Part of a small language model's weights: width 320.
Each number is 128 + 32 x the weight over the matrix's rms, rounded and kept within 0 to 255. Layers, rows and columns count from 0. Numbers have three digits each.

# layer 2 MLP up, 1280x320, rms 0.14, rows 935-968, columns 256-319
141179174119150071075124184181106182164161157091167100131127095122090093161089104121158103090099144158125146145109150087140194122127113130170122094158085146138053096120116085101078119082124171
129093158173113138106093096089128099081127183111082103156087123063176125189169176086117153152137119138120104168128090156183136088145145120123139113127140102056137120138100113171137065148120127
143161150134078159120170099149163149128117096128109101136062087091168097129110117146185110134121183105113086130196119152069138171116150168126145120126136145147113214085136143170140172119161168
160133188168125132138069122119105155085095155161115164197121115109131118132132092102133122080098139135148102188143111120140122152133105118124140117161181166106070143165112059133122084177132175
153112098128141098105096135047173102148111109097099123076139147148102082125157111114099067095158131110124099196105131160121111110139122162139146139155111142198131106166105110140138119108155135
118069094119111104097097140114085131125134110095125178163178136104146089172125087155127076114184133145071139045081199156090123116193123138115175123102084108108108145119125133115121139119196166
098196116170118089201187108136151167083081109116149109102138165149139133088111073194113145076148058102148112167091129104126173138118121190136161111131126118137083195142159109177128080079084162
125104144111138026126091143109141131107142112200193122143136180089149115097103092147118139160073154149174114166171168104097123145081164106140115111138079106176092125102136101150099146112130150
152115120145122163179110109092143113097146109096116129080078129130102039116121124135149117118151107066098094156097101152113095084109183091171152128164185100137160070121063132191114084140146149
147100162141142095140192113135115127141107122138055106189130135100173118125179197163109121100161115183142171128142094077186154177150083127147194148185149148076198152142161181117079100125127181
108134179061121137113077139086122098132161102161124156136120150067097142098100071110102154097127139165161135183132075115166169087139089093095100154115109161083102123056060164155132071148167151
114127122105126139138151093103138126112145155178188109107168157099143138145113139120112103179090104112129163153120104140113154104110142160134117156114106086131118136151144163188206173149097142
131124094128093103111101139141139146132059124110136118132150103183124139055159138068130160133158159138112158108120189059080163079124137104125079151201069190088125161127140119142101121180100087
167131143113140158164143130100137151131112171207104138158075161078146105129118145133204126119153110117139078101170129086111112148123159142129152143076149118100057180164103182154157049143162156
115177156136181130128166105121088142105127128114167099134164070163104099103116120141159141108153153107117189143122104166105121088074129049067127188136106138159130122124106145120128137141118059
128150109096138148113154164152132101088047118087109155108160106145081140148122113169121135122173136085170165141153180167136165099127131157123106075159116161161105093137177100113118117108146117
126128102127162103135093132103122173150101147064095105156160095118047118116122107109155092055137145110146137137109103159121151150129122146071156129087149170114121101191075127068131204171121140
111159145130167077164117103116125125193106157120125135089099132107104136073132109162152140074121105100173171130130149109104069125115159124146107216103224079167124171131131162118093066138167112
110040173133116131129160085159156107100157075032093135207120197145137136078093147119144116140117159087140098141110166179145142123102105161117099094071112083141102133141157092144115080153128160
069150139077148112105139169114143193039143097149058079131119175107087181188116166121166053179167000108127138218131111151142100118101167130134072121154140128148131132095094114159170139176111133
179112136139133151115140137198121116168134146134062139092107137082132139116094117101114169125193109109151167112071168126088055166128144115103133102114131161130100128112133111154135069081149138
094063108140078116094174107160131143158103150088116147105125157125116190131146117196150137100089088130158138111169137148119120122149137125131142116037142127160069131160084146154095166110054163
106116106160122146152157109149088078120130090074162134097103125142101125152156145146147076108135145110100117134110031209091131107122162140179117109206146115146148115118136132145149202139109077
134123119119142135087174123111144085107102147156106099133103171116145114093130124137125153149104130166100096136141112100143111110128155174153163103148139155107118145136116118155158164109200197
134141098126152099104079131104108138143128124153143202160140099151126096109177074126122099136089146147067154156132099161122148108057117131140132125169114168163136130074151105112161161159157104
119139132135137159186123132129075127111127155084111134148130161167146128146089128195155089160119127149116064108098103090113125141139150162110116141125161105125141137107188132108113101078126118
100130147181091110114155118146155138161085139102105100126152121185122136171099091144091150111145198157078036100139125141072167145126142122105140106117088128120095082127114191124172127144080129
105153113120203151133124145067105168119124113138096150177150145144134154175135108159102198151158110077109143203146120138102128070132123141106186164138128174107108081173118101146120167150157189
072218177122135061122093129143101105159168182137101104130175122164137110138203137137104157119143141150117145081127181199148071145124095148156183086125108172120097124169149150136110115070133145
158132143157133116139119113097148082127092182081120109163127132164147144178094163104090125120097151099115113126084079150128147072146121154169152116134166139168137159140124123132119153132099137
111080144135092143110148133122136145164114130155129128164133101090185133098128102133151086068106144135179157098230123121166138137115176164097108092118094117092123137173083162200082125181143152
136068196109120114109161134125103166125148134156094051122137163092145116119097068132152191125132161127107210141107086146118129095113135140092183057174124161171139141110105125053144120124173142
110116173125159166168173109117137079108089112142079190130148156092134124051124137168117149112094158107131153145114163147120131095117098116148115151153104133082115111126120169138117110043126190
141139122100141134114167133102112094171107118103094118148142091206116084166159128128159111085155089126173152118152076099102134042082150111095120153173080155100113117173096180146179107126148081
# layer 2 MLP down (transposed), 1280x320, rms 0.134, rows 935-967, columns 256-319
147144128111181132096143102168104097100169139134116150103121114119124142106125126138194129127105139178127159072108125161093159117134125120150199116070124134120112118148193148159103181115157177
152138148107135159171136122156065128146107058139154154134170123162091130169135192053113148133111090130112139161117137154108155091124162149081136082140148154107061068171096142131149111132148096
130142145127146141172114107145085164121127114158142109127117174138156161118148106105138126103217153148095117128083177105128167129152146137095151153173186136113107135132075135147104074138083099
124167088084151115153082119226131153105107143098080125138099163129100110136130140122130144145089106061138165135145154142172088159132078075155168125151098135166141126166180143150162175121172144
174099126118148141186069099113109183106081092124081169084154113119172152085128176102153166156085113122134133125188143174122103117113134156118158103137098104108091098121159117168139123133132095
168160080139126153151097134101129144127133137154183138140142180075163116143194093112102165182126133160108097134200178121176093124128096131119166133088128180141096115132050160158138118095144147
093100136102057119160077092119111136177098168164147181127111127201083106138157185085157176118149132116132100141086129118094169200073141123093160108064107134194142131137094099090109191162154136
096132109092131097129154155165180169110093105150150025107145109128168047112083198073089144142097109132123108123175133123130170147139110064123147106117124114147084106122138130089120139138089130
127143113105142137124189071133106108185160152163064122149115116157143118171103152102084113157126138108094145137167054108116091109110105098018093161130111148156057184104122082124219124108133138
105075154165173155150131152089126134134117135131140163144107234114146115175176152173156116049121136045123164130118127103115120108129161105126171106111143141137135152185119099123062097067134142
137074121144172197129145105091147111093122114137104156109139078128169160184112161179134119150099135122117213137102108147134135103082162074169124099167089108084113132170157115098100092066150076
166094135122142093102133142160114148166105079088111077120125087147107079116137076182095116034160164192131137118116126116148159181104116090103141133108163133134123102151158145108119115124145136
118161146101134127144139169071124112116111140167144108165132145103165118166152158211106101179185132105069108149131057140161161168148154131126159109153069134094164099140147127161182150189167189
106169141074106125123146115107126095120130144102123090082124109154171105145122148146125119081153141121125117203100095092139099133102121122132082121125099104059109134100134155113174071095114114
139159079125163131117126157158146127139154109140122134118101108113110105185110177146149205128129103124161189111108115096117152163149127103074117134153087106114090118165119142084212178186109116
115117145129123198124190154102169131170086132133124177117073076120103173099176151078113097146237117108165145180150126178148135147118076095103154106176149122136175164120071110108120142129115194
153140110104131116129111165162124181149129107116102169146096172153154152123135131120125148155112111106185157106165136115133100120063112130156128150156121093108120086102184094137116162118170092
071128166186119113086170083107091123150128137077144145120121136174088098165087128127109076118083172094123118174098123099108153122181163121119144180111087119163153097137138079095115135126107107
133177121157132142110107106135136099116123145125128134169111174148127089110137103193157112081162159144104191142096160102093105166122098117162117126128113123171116116100160130158113121149145169
127108182113131122141126117095100144143136163113119080150155160135100158167135169113145091140128061155133136189082120117112112102112170132139131133110141122135170143121150185143131155119144123
113109126105177148141122119166097115109151138165132132155105104109125132117126142149086095133125123168098143083071150167159126162115126158151145126192153162148109141131111136130162153146163111
179114056180083101130185111122095074102110114122076142124101076127166122118147104059117146084083154169100158090168151138100116155159154129140154213167075192083148115188119143109122174142120133
120083148143099113112138158149089119161127112186166061137123176122097112168134164118085116137137095150142109187094084136139113115159122099140142118170140167161188114087094135122125126103129143
114088070157139138108190114173174123160071160192133070102126146092136106090061227123112218139109148108136178149175123117112121178073139159172165103167122177109068108140146126181060138084142136
133079167110062064085143136106060124166122144078115036148188104091167125111082152067118099126149153147129136120144126128137093157153144124065114108156137181128101127104157151116082116107170135
137089178113146146067150110189104183168118093103110160137113146104157103114129169128134145136117105105094137167149126130144123117103101121104127131149128188139138169074125097165133133162097152
097104150114133134138146111090161113146138135125178127096167111126133129112131116072100116136088079120170096132154128159107136113107157173155081121167085093111176126144138038154184105191112108
140143136106173155135070165156133119110101070127143111099060191094136114116133097153143107164153026170077107124118182143071120087168129099079111134162170157133125116138147108114130075123114076
124074101118058112113139168113102113145099150130137131120123125131151129098169093175080164138118150142085103110104150104095090136111107108165155130118115154159144149107089065163158140131191112
107112113157117178126130116083124107140099131088129089099098134138124163170054128180092127126140101104109128153057121079109154076129160154141117167103172156125133166124148111176176122130154106
063134076124125138110130121112129154076150116104084177064145128114154140089110094159164131162142148129098129103143171131147101134145179124169164135153153124126121051147147112139127162112162116
150121147112164127136095128148126092129118124123165159088095099123161086142130111084161195124133163164073141084159122109115147159106244158066128140149085120079129111136178095046146153107122116
105154100099173153122158147118113109134130130125116159141121061140122086110140118155106088121153131156158128112123121137144145127137174132091148120183059131157109137151156154138176108114138111
# layer 2 MLP gate, 1280x320, rms 0.146, rows 936-968, columns 256-319
185170124150157147107171161156123057120078081107046141135144133105112119156119101132107077108081110145121090124151123139143156173201179109106106107095081126061152103159187132077138170103092131
132198127184087146087167181127146131150111121160065095156168075128090120102117095199184175077076131115087140162121095150146135117185069115151133135108125131150102155153141181138083127128153114
130153160158124086141174111125111105100138165155169108176133098099146114157108118096102125129107108146134107110139138140116168105077149143133165093203206079154145114127108183144104128124097089
133118162138125082151159166140111150119126122065127109135168102109095185098156108128034095083161100104086097121114166168120108161129127185105165143135156119112081125079146077118167175077139128
131157114144076141129154121135090123132123110162121167159123126135096106116201138077127162164112095136170148194133086175164118151132081133092127119148073114095171095060132123120172167113138126
104092131135137216121093091152088138106186117092187094159144096123094110130122129092190170100100092097135135146151169128115092172094144076114071180166113164100051051157125108155136188095099110
138181185182142148138142088174093165131064149066141153160130139077101111085124109137148150124146185092088064144136076110131134143095116118115173122145097163152079113111128143166179084124148113
135143157149104103137155116137093107121140109170143188142181107103146054117100112184125203159129106178193127120084176154147095109145104113146140114096087141136105170141119070108114088108140059
126137136072131126150092164132152181126138164136140169105133102161117147109116074138137131140150145141155074126168110106129115165194156151181057142184096122139142172111048156168191173196127121
122160097158068174164147157130119145158103070071130157141124149073129105123058114138175111066124145095126194153111132161136098161100146106142156142118046138128120194141114163131145101094089147
131178115105140129081111083148101122125160109121146131111102150105078127202173135191108143121131138145166132154109064163100201193152145137087138193150119089138138145078146116131100151106102134
126089154162057149162171162124104130099169117089106114193157177102175149091140096173172120163128174095140043122168122119168122102098155118132129132199042090089132139168149084138110154132122134
106084119171151154194091174146125138143128101141117118155096156189112101189075181083131176180098129092125129140105113145184084165113119102138103148097107100133130118102089156069128161126077098
098162145138143137116149117212096125168175118117105159121127106073062044129148108103164169163153113151168097110150114119102145128104113088103112144099119128099112160094131098125128191170173134
162123124125120169080189163100089127071125102159110114139118096190151166122161091112038113104175150154173126061127090124169094183106045160168134099101164092094130088153118096166131178112139161
094108105174124094119086050144123092100145129099152079133135140118093162158111132164108108215100070154078164124128050150119084105167182053109175069146132139106081114092104138118127122105106125
141122172120103122136134110159189128090144110138157129141134069134144126125102140076150140155162149177083072063135127093137123103125087167094129174170119116115168165117180169138092159169156069
178112160141152099075179153092090132076182115123081121178110141157137092119170153119160152112175159110139149106123141141170156144186173146169160144120112127039103091159049129114146079141118145
134082069174150153115114104139071044177151124124138152161161100104223164079095078103129212148090166145186099050171161133164149145139125108130163125112105089100164125138218108089065170075142132
194094095115150111074136149173106125193155089148113134106107137062116139134115144109153118049144117155136159103147147081156159141108181115110096151153125125113117160066199170136099096124110080
112085152099079106112148093165102141118139122149105093122155151141112135124123155098133126140146163135110070118112131136110123134171200111181133201061162084108116155088125210137149086133151125
195143115148069166120126126120101151142157113107109114167160154122122136135092122130161091139167186105141126104093072100091081109151147184083128106123152194103107167100171089143163151138126116
073095139120083138085107138174086140087100140124166124041112131147090155161092114079083120171134090151158142148066084161135143145166156125087134080121088092129123140091123173126118150148108071
098191134122059103104107095084133088150117149147118121095147097049092133057067103087173117134139120112049135116128190114137175112115177120141099133140143160130128054144139188191132191060152128
106097108111133122153077134158161131109134183082092116100084105121161140142116136168137087073105144077126056110124104141126141127116119162155128097133147179122099118147155120101073147000123080
165098102125140114113126086145125152097129108137118138131125140132119135125138111110101083163138092101169129099109135149139155135140135084186177111132125112118130132101150119074067158072127129
121119111125147110143137128073142157133083167127144129167093123145148179172100066145102157075117150116135148110159154125127163128141145137112152112132168133160142091175134160075117135154179190
155112122127133082079090102147112127167129094149123176179085089155118092185174120130167156116081121159121180125141134135091097132100135190188164184114127156134112082130142111127104087093135121
105082105172117097086210160144230124153131074170106104172128106166152129164076140141103168115085097127176160078148119091123109121083119160112129189158117115158136140134096098115167179126085166
149118166115057135133137132141187131125155110159065106128090119120153170121163146148144173134095122155137099115199086092113154131095099073044129120152120144163140117104194138133118197147115139
107176141156105111164098096138109108103149164135133134152119167123167175128062103116122097143090105133141136154063143165160142076088161127095075133127055097141151150143144162109171120107138184
080154086166120159109142154165139116145106092101089149124184110140139108174137151119097169117103229104141127101143175112112133177126088117143172178135124133086071119107152135142147131138109106
133119083187101132131109111142153130165117129153138177139136175105068162116049130135115115175141143171125111110198094157122135175080139124160098120137160164098110138112120166160128184123133115